python train.py --head_dim=64 --positions="rope" --tie_embeddings=true --lr_mult_o=4.0 --warmup_steps=200 --decay_shape="sqrt" --z_loss=1e-05
Each number is 128 + 32 x the weight over its row's rms, rounded and kept within 0 to 255. Layers, rows and columns count from 0. Numbers have three digits each. The size before them is the row's rms in percent of the matrix's.

# layer 9 MLP gate, 192x64, rms 0.303, rows 51-191, columns 0-63
076:130155170085210102197112099147139161066114119150100154146179120185165166145088120125084067106106106081117134139118119151123144178143118135165122140098140111138130068142107135155063151159097093
097:170202096144121144136165130087126105095066184069111184120194154135130157119135112150155147064114117117166120164118097098113118094116103102188159106165136101078128054140140154135138136152099146
086:137123197131143124123168142154075138164055137138109113187145142100151179115100194127150151171098193053102124150148186125124133099097114111117171118144095131165182091153124131126122105163160160
117:163102100072128115146101126092107097121129123151193127122119138145159088163160149133092105185140049158139079106171126082152095188122092144151158102177172173183092144160134095136151158089107148
125:082098089167128164129096101146082109162100185158113140150061137159151130185087127178142157173093190142101108119141089077055152133143136120116092083118143148127122144112171105134077078103140120
112:116125092150119105171081121115085109189113113096112185167110115127179134122117162095160122150157131115121148107090073090066143153101134095148124098212109123142119129173156113075069113086182092
098:157117107165134148136196090130109163163126104116117117152136149161100092108122175144096097151148117107131105097083142172112185062176180146123055156132110172095149078136121189151156089146115189
127:098095150159054162133146196154097160070141125144117122143084110165117160133081136202129130134125103198137144142054108149079147110137094147144132103106116143136101132138164167093085139090183099
120:170124108140150133113127103102165121201109128136118151174084120057181088134119131161157160111083129169130165138075113122171153143111072175116081117134177112077192142089173082146137102150132159
084:115101096143156113137112159128050135138164149076107156138127189097139154147134110097125116148135105098201158158164140138109135100127137192190180151137145059180103107146097069117142093127088171
077:125150125119126167134118132077133154160116165180177075138233085158083193158101134177120160133111108105063164150155123125146131102137153137143112126159066153156153163161118106171136134131081121
104:173129140125129140169096122098091177121123130154082185086094130189140117075053059137126126138091172129160079077173155135121084126145141141145115089133129100123175158102202125155104134126163135
067:144132130114124050139191112076101182123105070128137126114146085166104164136129110150104161160168117119121132219169086093122161095118160104131121141109115185149138124159128162156117186109058119
110:078129118189149098089102139133203083108116140195188120077113123140170128097138133084152140112102131171119117127132123157132090082089075125110108086164186124168096134119096160176103142150072119
094:127181110132113141150119152127142144142106121083126203121150070157187159074136106112109136106111141099089148138125075089086098122091171107097109151076104129155198096132113125056094158142062142
103:202121113124142148198163145114136097115134123121120151096088125103110146116137163108109169104074127120189136099159131092122158113125111097173080121124153151119142251129170191113128174134110100
104:095120150128147130152091135144083118112166116201105106117139097148180173130175118132131163079185186126044135129125115086153126123115104152105144193157179123118129131117133192158082145140180171
107:121150112127104169139115166147143138091129158091197155130081083178115148110169124183098155126184162137174105110155227146123128162122083097125103120119132117119154104137091114155094107149193188
085:101171167082165126143098132160095181120065209107141152114113146153130106124162093146193120116102112152140135165108177102171114134115114111110073147119186105101139131203056115121154110131095133
091:124132135156095212173147162096152170116081135113119148153149182143126146158124137116108135098219158094096150135145147103151145137172104140111135136131147161118110060202109111095053154100131091
087:196112089073136118120113074172161137170174107121120131144123129100115056103123124118090138140037065121175133122126160146108101121148131091148181128084083107098134147110107077144128132144076083
092:085121106185101160132150146136148115172129135143129139067115124134105154134132101137161090178064159145118144168165109094147094146108168159160116101081174126176163212113183111151103149176185159
073:155127077107121171098125151127203133128193103128161095135153139174152076088149090123087165132080098084155144116120069140095150142090110148148119123118086210121112124168158108138173105151126188
098:086196144092118111152124145087136132097119064122136107176177088093197116131114109147166147143069156084189106094117190100109102125098134154115115122122111153129210116122132140171120157151096172
094:091131126088057091098080135127103120120110107125122103094115165088149149142165152106134124145103122109142174157126198140094166137151149137138168090066144115099109113229135109110149174059164165
123:057165126094080143137152152109139101123148134171131177167121114150163130169123150120135164132076127158120118224110175145156112130131127099107130054139162145148200144072198138161127136143125104
118:126153159106152097186135137182151171137108104150164176106164121109204130129111107118096138191126125108111126135063071103106090109163111104179087119160148154097150133084114113181074173136179122
109:149105113104068125097141123140133132163170119112170118125094118180105132165136177200125131137127086159125142053150105121112143164150106141107098130169086118133133074120201197147060127159138072
090:122137092203153105143085147152116102168085089172158136133093156125103128165169170100135109144136103100141115099071184087129190194153123126164108124103148080071101144154093140161096094158089113
102:077160151085107126181068153132075124119155122151085091119110149111132153145098128136086133068106085182091143090145196109086124107110072131127122147104162146111167137186095106079163133066108127
100:117149110121098155062152138102179105130082154147225146142148062173113106149089079119155124140133088145135079080080150142162076122112144145119136128089119170125121139157195100127082094150147123
125:100062127155154085148117151174140119205135182146142174165113151111130129140085148124155139163130138114157089051122157089144109162174128141165085187153121079176137129100133090113106113128195145
091:148105117113146119141142160078105167054120124120138138181118139147078088119103209183071156123107155099127105130139108133068097100144100085078102157149132080146116141121084119192155095114070119
121:094085108077162151153037152158102156091116111155140123099112105167178155091087135174134074087109121136126102083179144116118201113098102114150137156135166132170169169116130187158124118138152141
103:101137107124149052129137179127162158109143122089117162143142189119172181124117136149083123055107098146154186156088114138160117174098150105151110077151157089052096107125114166166082131139115123
104:078098089112092163082150150116059152154123145160032154110162112118195136077158171132077102143131137137124098135113067125130166146116142088162144094117088133158073099093166109122093133137126134
109:159152131191107155128143121140090157101152157112107138183139169127132155164128109089144120142067148065163137130103112149180131110128101174094116150122077090146181121085186067143107094059181129
024:141146140143049103047140136137135151108097127138119091090138142091161161082100116164177075098113154115133182123107104086133188179153138153182173143130162152124124152097167109139160121197111104
093:190098131175138099152175147133129154080152131091150083089108134160133130070140195132153137083131167160165138155095116091129178133100141105158068069135134090078168095070145150101125115141107092
019:078146108164092123102103076127136106153133176150134140152153096070177095114116152161133116136122112100074150155087081132194051153120088075110140088125116123125100165136105100184208131141131118
079:164064135131095144146142090205151133158127102140094165159131104138156177089120145140147095111104125116136083097134127142144121132095128109151133172201111155077143052140125130194049156160149096
095:097145129101121144171186108151145128165115171138134175060169145111139098143078146115149171082153123176129139167098081121070157138084152166135137122160123117122122187190107078117113139059101084
052:101099114163102108145140126122135108159087117093078137083078069117087146141100168129126144197083141081087143115164113144158183125108135138143178121106098192081122121180149185138085078114173126
105:121106097127060164195080171145069144100159126123144124119088066178151146149149155149191140114128066157172123145172136163071131120153083109095177107128106143142141152124108113118075149100103152
115:137163138132113143152128143089139133133114118154119113192090065115096153134127121103121092097126134147082041156086179165083211081121099076138083136130125194140130102083128149105164139123082117
118:111082095110117150146166120121104081148140201128127091146128112108198169085105173146137154099079118126134154129148190110168181084191100114135115079129082190131175118063139134129119127127113104
113:153132145167112141148164133184144193184167108089159165183143095152175174162120108160127156138102123136150144126201141074144160155122151098148124145134171106181148123120188107079120122164110188
096:170158126149169138108102128163097207140110126120122127189139122141192148204178156163044139114159136125113121065161121175092121108124153132139125119177104123148068149147141115083095165141126143
110:114137083163123180122115135125080171150127124122209111096077144150127092157147137169135116084163152164164120154150133085140126121132134096067148061137093160206134150129069110131150152131194163
093:121166146167072111136151127129120059062109083162113080128132137109156150171118131151102103145088168123087076071141096129171123164148132083178132090089140141070167107161069093134085122120102128
102:138143147153159154141129144100111123147141153097097091103106063118150081145025098102121108169117089168054114106131127164105106055126130107099109139085167106134192173114138096105169100122153139
095:185140138113027093138153171110130127135159191093113134116132108152115129173124103114171152165135131135178133135163141226172104107150129131148118163088097171104081149141153087137107178141132098
109:111121093132135136129097154174114191092145185089156176151129095172124132180096076125131103110139097141149123152157073159103056100081137141139131158162103124083143160073165174193109124112166103
112:164107147135138033107115149051126153098149151190152132143116102072110112093143131134126118136138141116150137189122123109121148092074149060098074173091122170117159131171136135138146110098076178
120:186176055105083163207129145149110127135137096145096086131106141097111171143072155127106132155137074083163132146132109167129118164108105093172152140132105080169179118062140143142127139142075125
116:139123081150158147123060170073192107106090179130132144130144111111156181155100160095146156095147099141138117123077113179134127126062118151105096168211132107112145187142122135185110125102108158
107:182091056095115167121142133120135112158124114147164197120164057073153141146098093152075088117118107173166161131111132131114170106132117165159162105153107105193123171134144090177084127146102158
123:138133088115150090095119145180146133119072141051160172139152094129169180133123142146146198142132126111125081111156081148127176099083106133117100158095178103172120165150124118097071135185122185
119:067096103082056158143140133122118180159117154113130109080094125117128155152106130136150129087075105132119108104131081155132121126187171150101158097174101161103112117077194107143091122059137064
113:164090166129101154050149102121094138158110114144179143132106145054176185108133138172138140175140149130121081181111067161155072111070117121144135061118157153139100134144163165119112095121118130
123:133117149174099138066145127076104168134169169095142104142160144122171213149140123066104139121111101118111094127090181139145109110113135172187064171160152114122080101166133142164084128114133175
098:173142056142128149142130158084128133144105104112088116091100131147119120138146087113077203143125091153172136161170072128132157153116115150084149120071163111156078121143162087109060129086079180
028:148112153156140102172166112172133140116107086108114126109166183116169127139118157145099122186081109209154171149098171054103125158121139141130164096199127121112195097092129159155129078120109104
112:167057081176079179131144148118145158185117143122168132149101064147122137081071099111143168128109130091107097061093093116071164109138074067125117120161152149152118131136117112135104105090110140
106:163109111180102114146147121074133146113156139146150121155151143128183195130126135184127173124132138186172141151166132057109112129210139142099059115081162096129107119141163162182101129160094109
106:188060082134123101126077093122147117125097138095130146130102097134128178115082155157156131157097114161162149125166098137107160105166150132114115122139215107085190158165187142114079069113098152
099:077119133148156117112081083113074136098149169170159195158065171111109112193114112074112129131155098122094095144149155068121126154091112138114108146196096124094157143074132120082112129089161127
108:099088140102213144120116152152129147164096067180170140150105131155155181079155179132127080059131170146115141127075176102132159133130102181117138126160154135171109179130151179155135111134140110
113:056150083067149142127160165137146113129163103137080102166071094185168108129097111116097081169098082112131113154101120087173119103196098120147155130102172176162109132111143132155092142086161116
105:118127062170158161148112108175102133100105097122128146102115078151107062136137072111093151106121060113174155166092102118083141091089116161150140112107103076173146171154112116134104148175162061
061:150143127122092126144128129106129153142131141117117114130124121134096146152071146198171112120175095082090116183108075085139112142099102108038115069078114150123077055154116140159137093161164076
115:088158089103096110168144152132125062103099054156162142114125162137128165137101130073117124095123174138110085142146125144094134188089111099069121092105109132165080128144115200151126093192083108
095:133167166123099156128115097143183135127112106124127128106104090128182139123153095168144179202151106150177099142159111144105123094129154168131112139177169132108130187149177152205074133201162160
127:082092151113096070122133094161155107098128099131131169141120119090136141177082162094116169120043141134176098063135145086134123163101135175093095132141135128149172142189128128110141098114045157
086:126104157107127189132137096140113138160131123179106166130162071124076148162074113144122175205170123136140170106152149147131203136133101130107146173152198108127186118172085136132131128091073113
100:127113097151147124094110113150134083134134138130129199100117131154156164120097094164098139082080121138151090103143122119106143129140115128132158141106187175124184118171134000173079094124094166
089:163099117159149090091092119184083130134139143132108165140121138133161116132129154111087114112161112118126148090157121161154097107145100121036166167153179164166069196120200097153073158130110154
103:166129153068103142143116132151133115104115144142199178144100108176167126151158090104162052168113123128143142136117167112165158155175086105118116160160120173174133115118132148135089054175056130
094:077043098123117116106127094193161112151160125181179160120140133101128103113189115185078149134132168179145151119081167167129118105093176090123132151162074158142103097088107125154129102146113142
121:111142118119163153148123106114190130130071163130140166187094164174145172155112138153152130129148113134158073061164145190124106121124083186142151065108140129129148164125184066104108087082108123
102:106139150172209144164119165150122156111155161116082126182091116144118116149157137127144065131081122156198114096123099091125155132145151121182110142071158087143086137147151075159126104072176084
092:102119064159152104171097102073122126124152109089164153127135169135146142117176123080123194161110164131088076090098180154178166124096108079127114127147123080184149082172109113119116169141169157
083:125119130128172117103080104199107208086103105080103089154094148151136111151138154098076077128147051143071132142150109136085066113146123117110129130146158083112108145153142133123075159124095077
075:129112067178117096152092198089115125138133124098105113103155154088141140111147099083116091109116122056079073148131121077108135137170171152130125119144068110142150163121130126128108142217155194
116:083168089118132093121139194057117095075118112079164148114117065124094176082195109105058155118133154149145076107111156122150122096153079134142153092149153162140154140122094115100105148104116097
106:083113103124126103138153123158083135152153139181140138134100121179143143147091141090141120155132182152115174056134135177108131096135091120191091159115129146113129122103093158150182216129125038
105:113141115136160107118100130097093169111166101136159140103101052238144134117121141153127110139088162154164105124118124197101169064139095164163150096118117074118152148139193134078151115117141134
090:138167130144087106090090160094121172116148159129117163152119108116144131131072081110178111139092094086069134069160153092141151141101158105163124150100208169164154144114195145141124133122117049
098:108151068080065117142170197082159106123106196144123154109144096155158157148193102126143151126146123158182118150122183131130156124091117115164124084143120091127192139061128149115087099136141104
054:191060196109110136111194135145118114195103123110137144135133150121096092147122099134144136171119096077144131122067102141098171165172205177123092129139161149147135113111200148157105128124128104
095:127119111167111133136173192158071177134157130077104087136094116145120159172126154095137145113159099140112105112103156065105127067151151116137093070215085097132178117096148083119144150145120168
099:171127139102149174170098176101112109136097124135086113124075192145152183061136119139080130131161107122146102102077098148096160075131142116104123101152112142116096139060142187100162174062110120
104:109137146106097185145135148134104091109165138196107087102083091154145169058154101149142135152105176135196133123101151118123175160113153095198097123127145125121099078102138077195136083138148115
080:156106147099135130038146078080124091137092110104174140180094156126134100109136122139099113075112119138129162176112126190137105117095081099075100108160139136175177204107094129109093165117107140
135:164076042156107130177122157113129154117135083105099163195077096088129095083103139191130133173103147125181163131121116133130109147115134179115138150150115121176164155104096151186116119091093087
112:118147164136100116125131108139076093116127097151194047113143091129161168122139111194148124112086156066095070159147115103094141099167115090159094084153151148169167155141135149169155133189125165
099:148193120103086155063113131132139106070143136195113133145153105166168133150109167108133111119153131112159101202109088099163117127084164034124111118143128111077148157095188163142130125113096139
094:156110146110134109161173110098147180171044152117137183175139133109135112093147137134112143083197088080155083101144097123115143181147140114118195170146155089110193089113113126097119104096152113
100:092095128185135086125161128181088101188120070134116145115115137200126165096131187178182122107092181123079142112159118072110165157104139143162063143146152121160139112141128147146107069136127134
100:122131136168128124093137109141141150180163158100143144164145121147118184107133139141176116164095092168135104141131194125141126152144111153092120107073189072144090119182219115161086111109144203
063:090098120160159118103124151180128104137130163117111053123148106129076176128144138175124163128115197205140183144114117108112092169148212086147155116053135113140126138094137163113090131139138145
058:135095124116127078145131182120103120193096132148125114086109113098103176142134137081114081149100162148082176127071136096058143087111147114154135151102077116115090185169095104163138065178139103
087:140164132063126152110147174144165166159105126096120144080134150094111087133064127141141146134077108186077109170129077102136172137077111116122146164139149117162121134098147162147059169193085093
089:116148167110092091119109102107109117136152213159142144122130165132149161133177167087148105143100155144063133111143145116062145156154147136090123161160165113159153046091166143158166201089132145
102:129048224113063146148158144104149088109153171161139126164138093175126117141131075155078120150126127107119115165136142078097129142189120100127150074094076143132136118181159099089127109118145112
088:106113110147125092132176096095142129102151137204178149112144133128183167123155152074089142142100108137097111067064143126189145124086104064185137095117130081135128123146134096140138202168142108
100:153135135125112121124138150177127121230121128101133118111125103079170090095129150127099104151143093090079115151028113148123104116108121066151043092146082090154127144176096112131125157134139143
090:163169079124147115132192142112147132101115130116132126131158157163145129159118165132148142126109099202078144173110087115174110087051084132131098129135140137084137167181077185125100105082098192
110:124164145106113142099135165163120102155060173096131224177115113169158131112137142070112152191105165139147026118095118111115116174146161162138096116162113143129165116120142101123138114148107091
102:183096151179152120155165122179163167163103170078139132168120114155096146147137128142090084111058164113137115111153176125153122066072108131134099110177113134081083101131099087110084180107097122
024:134135119178187141159138065152195132106189117119149140105167176153135155101154128138097094123095102132187120175164107066160102193135141124084162154121123108134202156116160099131114129103092156
102:149141153159109087190074151132133145107172131139091163132119038178166122148104146158113179073130094166127131135183135134130138128134153093144116137114139193170156096171095171170105163132182099
111:138188127146142149162080125188144095111120140174129159119093196121197120187087168103120151181138154160096101129080082138073093163088109103139102098096151149123088147101135088130078111112121116
030:152151115102183114174227123137094141140173159128136125219180133138123141124079114146212123190103116164106130173172113144156129140137147116143137133157130163155110180094115111138151112125160151
097:159134092092083121136114153164104160124105168079092166207150101154152126139105116154159099146109102117166136099135131115146155150127152071098132135064083162139192122188099118190176140161179105
023:159164112102041144128100168090120089144134162071128135158132139116135112126115057054143173115126172112194125110098152107127081107123114094052134175165123155085102152092155149152120153129127134
120:123145116157146114167136189161121136107093139116110134131133092103155181181083165123085048177088154115106118134124094137056148095148169136076128093124137140121106089194108155170106198133142145
103:130120147102158128119075148152149118138119149105215137164103142163141094071158132167126105076120126113118049083119128144135144145131101092141117083049149150135146124119095142071086090068068114
122:107126082117165100161124199157168116092082126169164098093167138132156154145128047160116132092092126157074165103121085100115148103098097097102160077122137182087120140162136145165108102110136186
121:130151072194113166145071182186106163143109151096125089097131101102127124110118171076124112120149112131103131165072101101096160079096116213117082126163087132115160162182117135114119146098135100
111:072121138121139100137082159148161124097119160113207111126069179152136097134139096084084070162167100202097117117111150159140126109116134126127078181074128127165140117155108145130111056156100099
112:165086079128175122113139123118124088161085146139166112180087123135106199122115153158080169115087081140151092135094136169191139095107142181126138136187155112114143098100150072126068103114154171
103:113090180109163110063148115134161085168094153102084127156095131116124184102120162133159129157093077120170156063140166135141179128107121129190107097113153115100115094185178126141137153053119144
101:112126147175134157158138144179114122085153127093156102096181071080110138123164125133099204166117151120191135137137132097186157128128121131113117118146138090113145218153059154124104137124065166
086:122106104105124156120133136164103110117133058183104096130100166127175104102136119051150081116205080164111130123147096114122139125133120116183108074151119157177112056093160092136096158139079100
089:088093159080145092160119083138120151203109113111085119205175100170089156124158155135175103158129190160109134166149136158090147105090119133140108178124144137119173055124129121156128130153075137
118:139164166165159154149150088107127154126187093092124110111112151154097095074095134157098122124138127165127098176048101058145092180125092180166121076175100126180118109136106116141157121111115176
101:151110162121188119165100120147114152074171112151166174177162125161199052138154136128114107096134154160094109124158161128110210108143123136140140135170177109199127126151134174096127078121132121
095:134142169123132083148108150135204125154089187053099142153177105132137135213145134178127157127112113123079135152133103129134137055120178129161099171132129082158136178161116103095125141101102090
108:111129080066182083146103119095133158148044091153134107096146170122141124097196118174135127141114144116184149141126173085114151089141117152136044124152173138167119106106128117171079153139136147
092:146117176112153158065183126055191088113120109142155107170151097100114120111168133110098153151163123128174137122122098102133103126200065176084132095154107105162081143117096157161104152179141111
097:113082052185135138102162116088112095165157149100155100118135207120130147101139175138113150142169149148128126165173144129091175064098084096172109115205129130129093117118114108121114077157162146
120:084118131137162126091170102165147102161174167046098162160079125082144078133118104111121098129135139107124078132116086127102164127095096130119077133167176111128128094068099154181081157164151178
092:097168122179102118143130116106144193180132114105141162155154145163118138131108110178118138042112145130127087096125138135053118090149082095177128106172075151150163105075157086144143131160160183
126:169173140177129153205097104148129149137143125170099126117102113164172112115086132120091116165096134155117146176114056111079127128083145146166123052167122139057128099133175110123129171086163156
116:150213119110107182176130149134170093154115113151143184142112109167172112119087113122125146135096134109144146185154118084157150184133088079136142093190119188170116133191128140143075135107164116
016:174170130144172082110152161144156098160131175167094172193077089203097126094135145181131108122103120161134145131104154168166086127127148082083098127118142118109212140131080114123125154114101142
132:146111156114102224134118112131138128088106153072149137118100137089129147127118178167134226120090108144123082093149133179157128108117117135152127102134132121134153108116147194088162135045097179
040:109101184154137135089147108118082093100162157143119159111105140110185182167140104118157013143174077084100138131144177166152124146085138091094132114134130130155171158129131075119139159086126142
096:145087175127157158120103110151164167160126191150120107180110153138159136088112098110109128130084123080123121072171158098117059147102187119198056151147141097135154138098081126166092148109107147
091:125169138141109133095083122058164187123126179137152137140071108102128128125161133117099092171116134119155051192171159169114148136081103119069130077144110166173066140080149142111112149133117123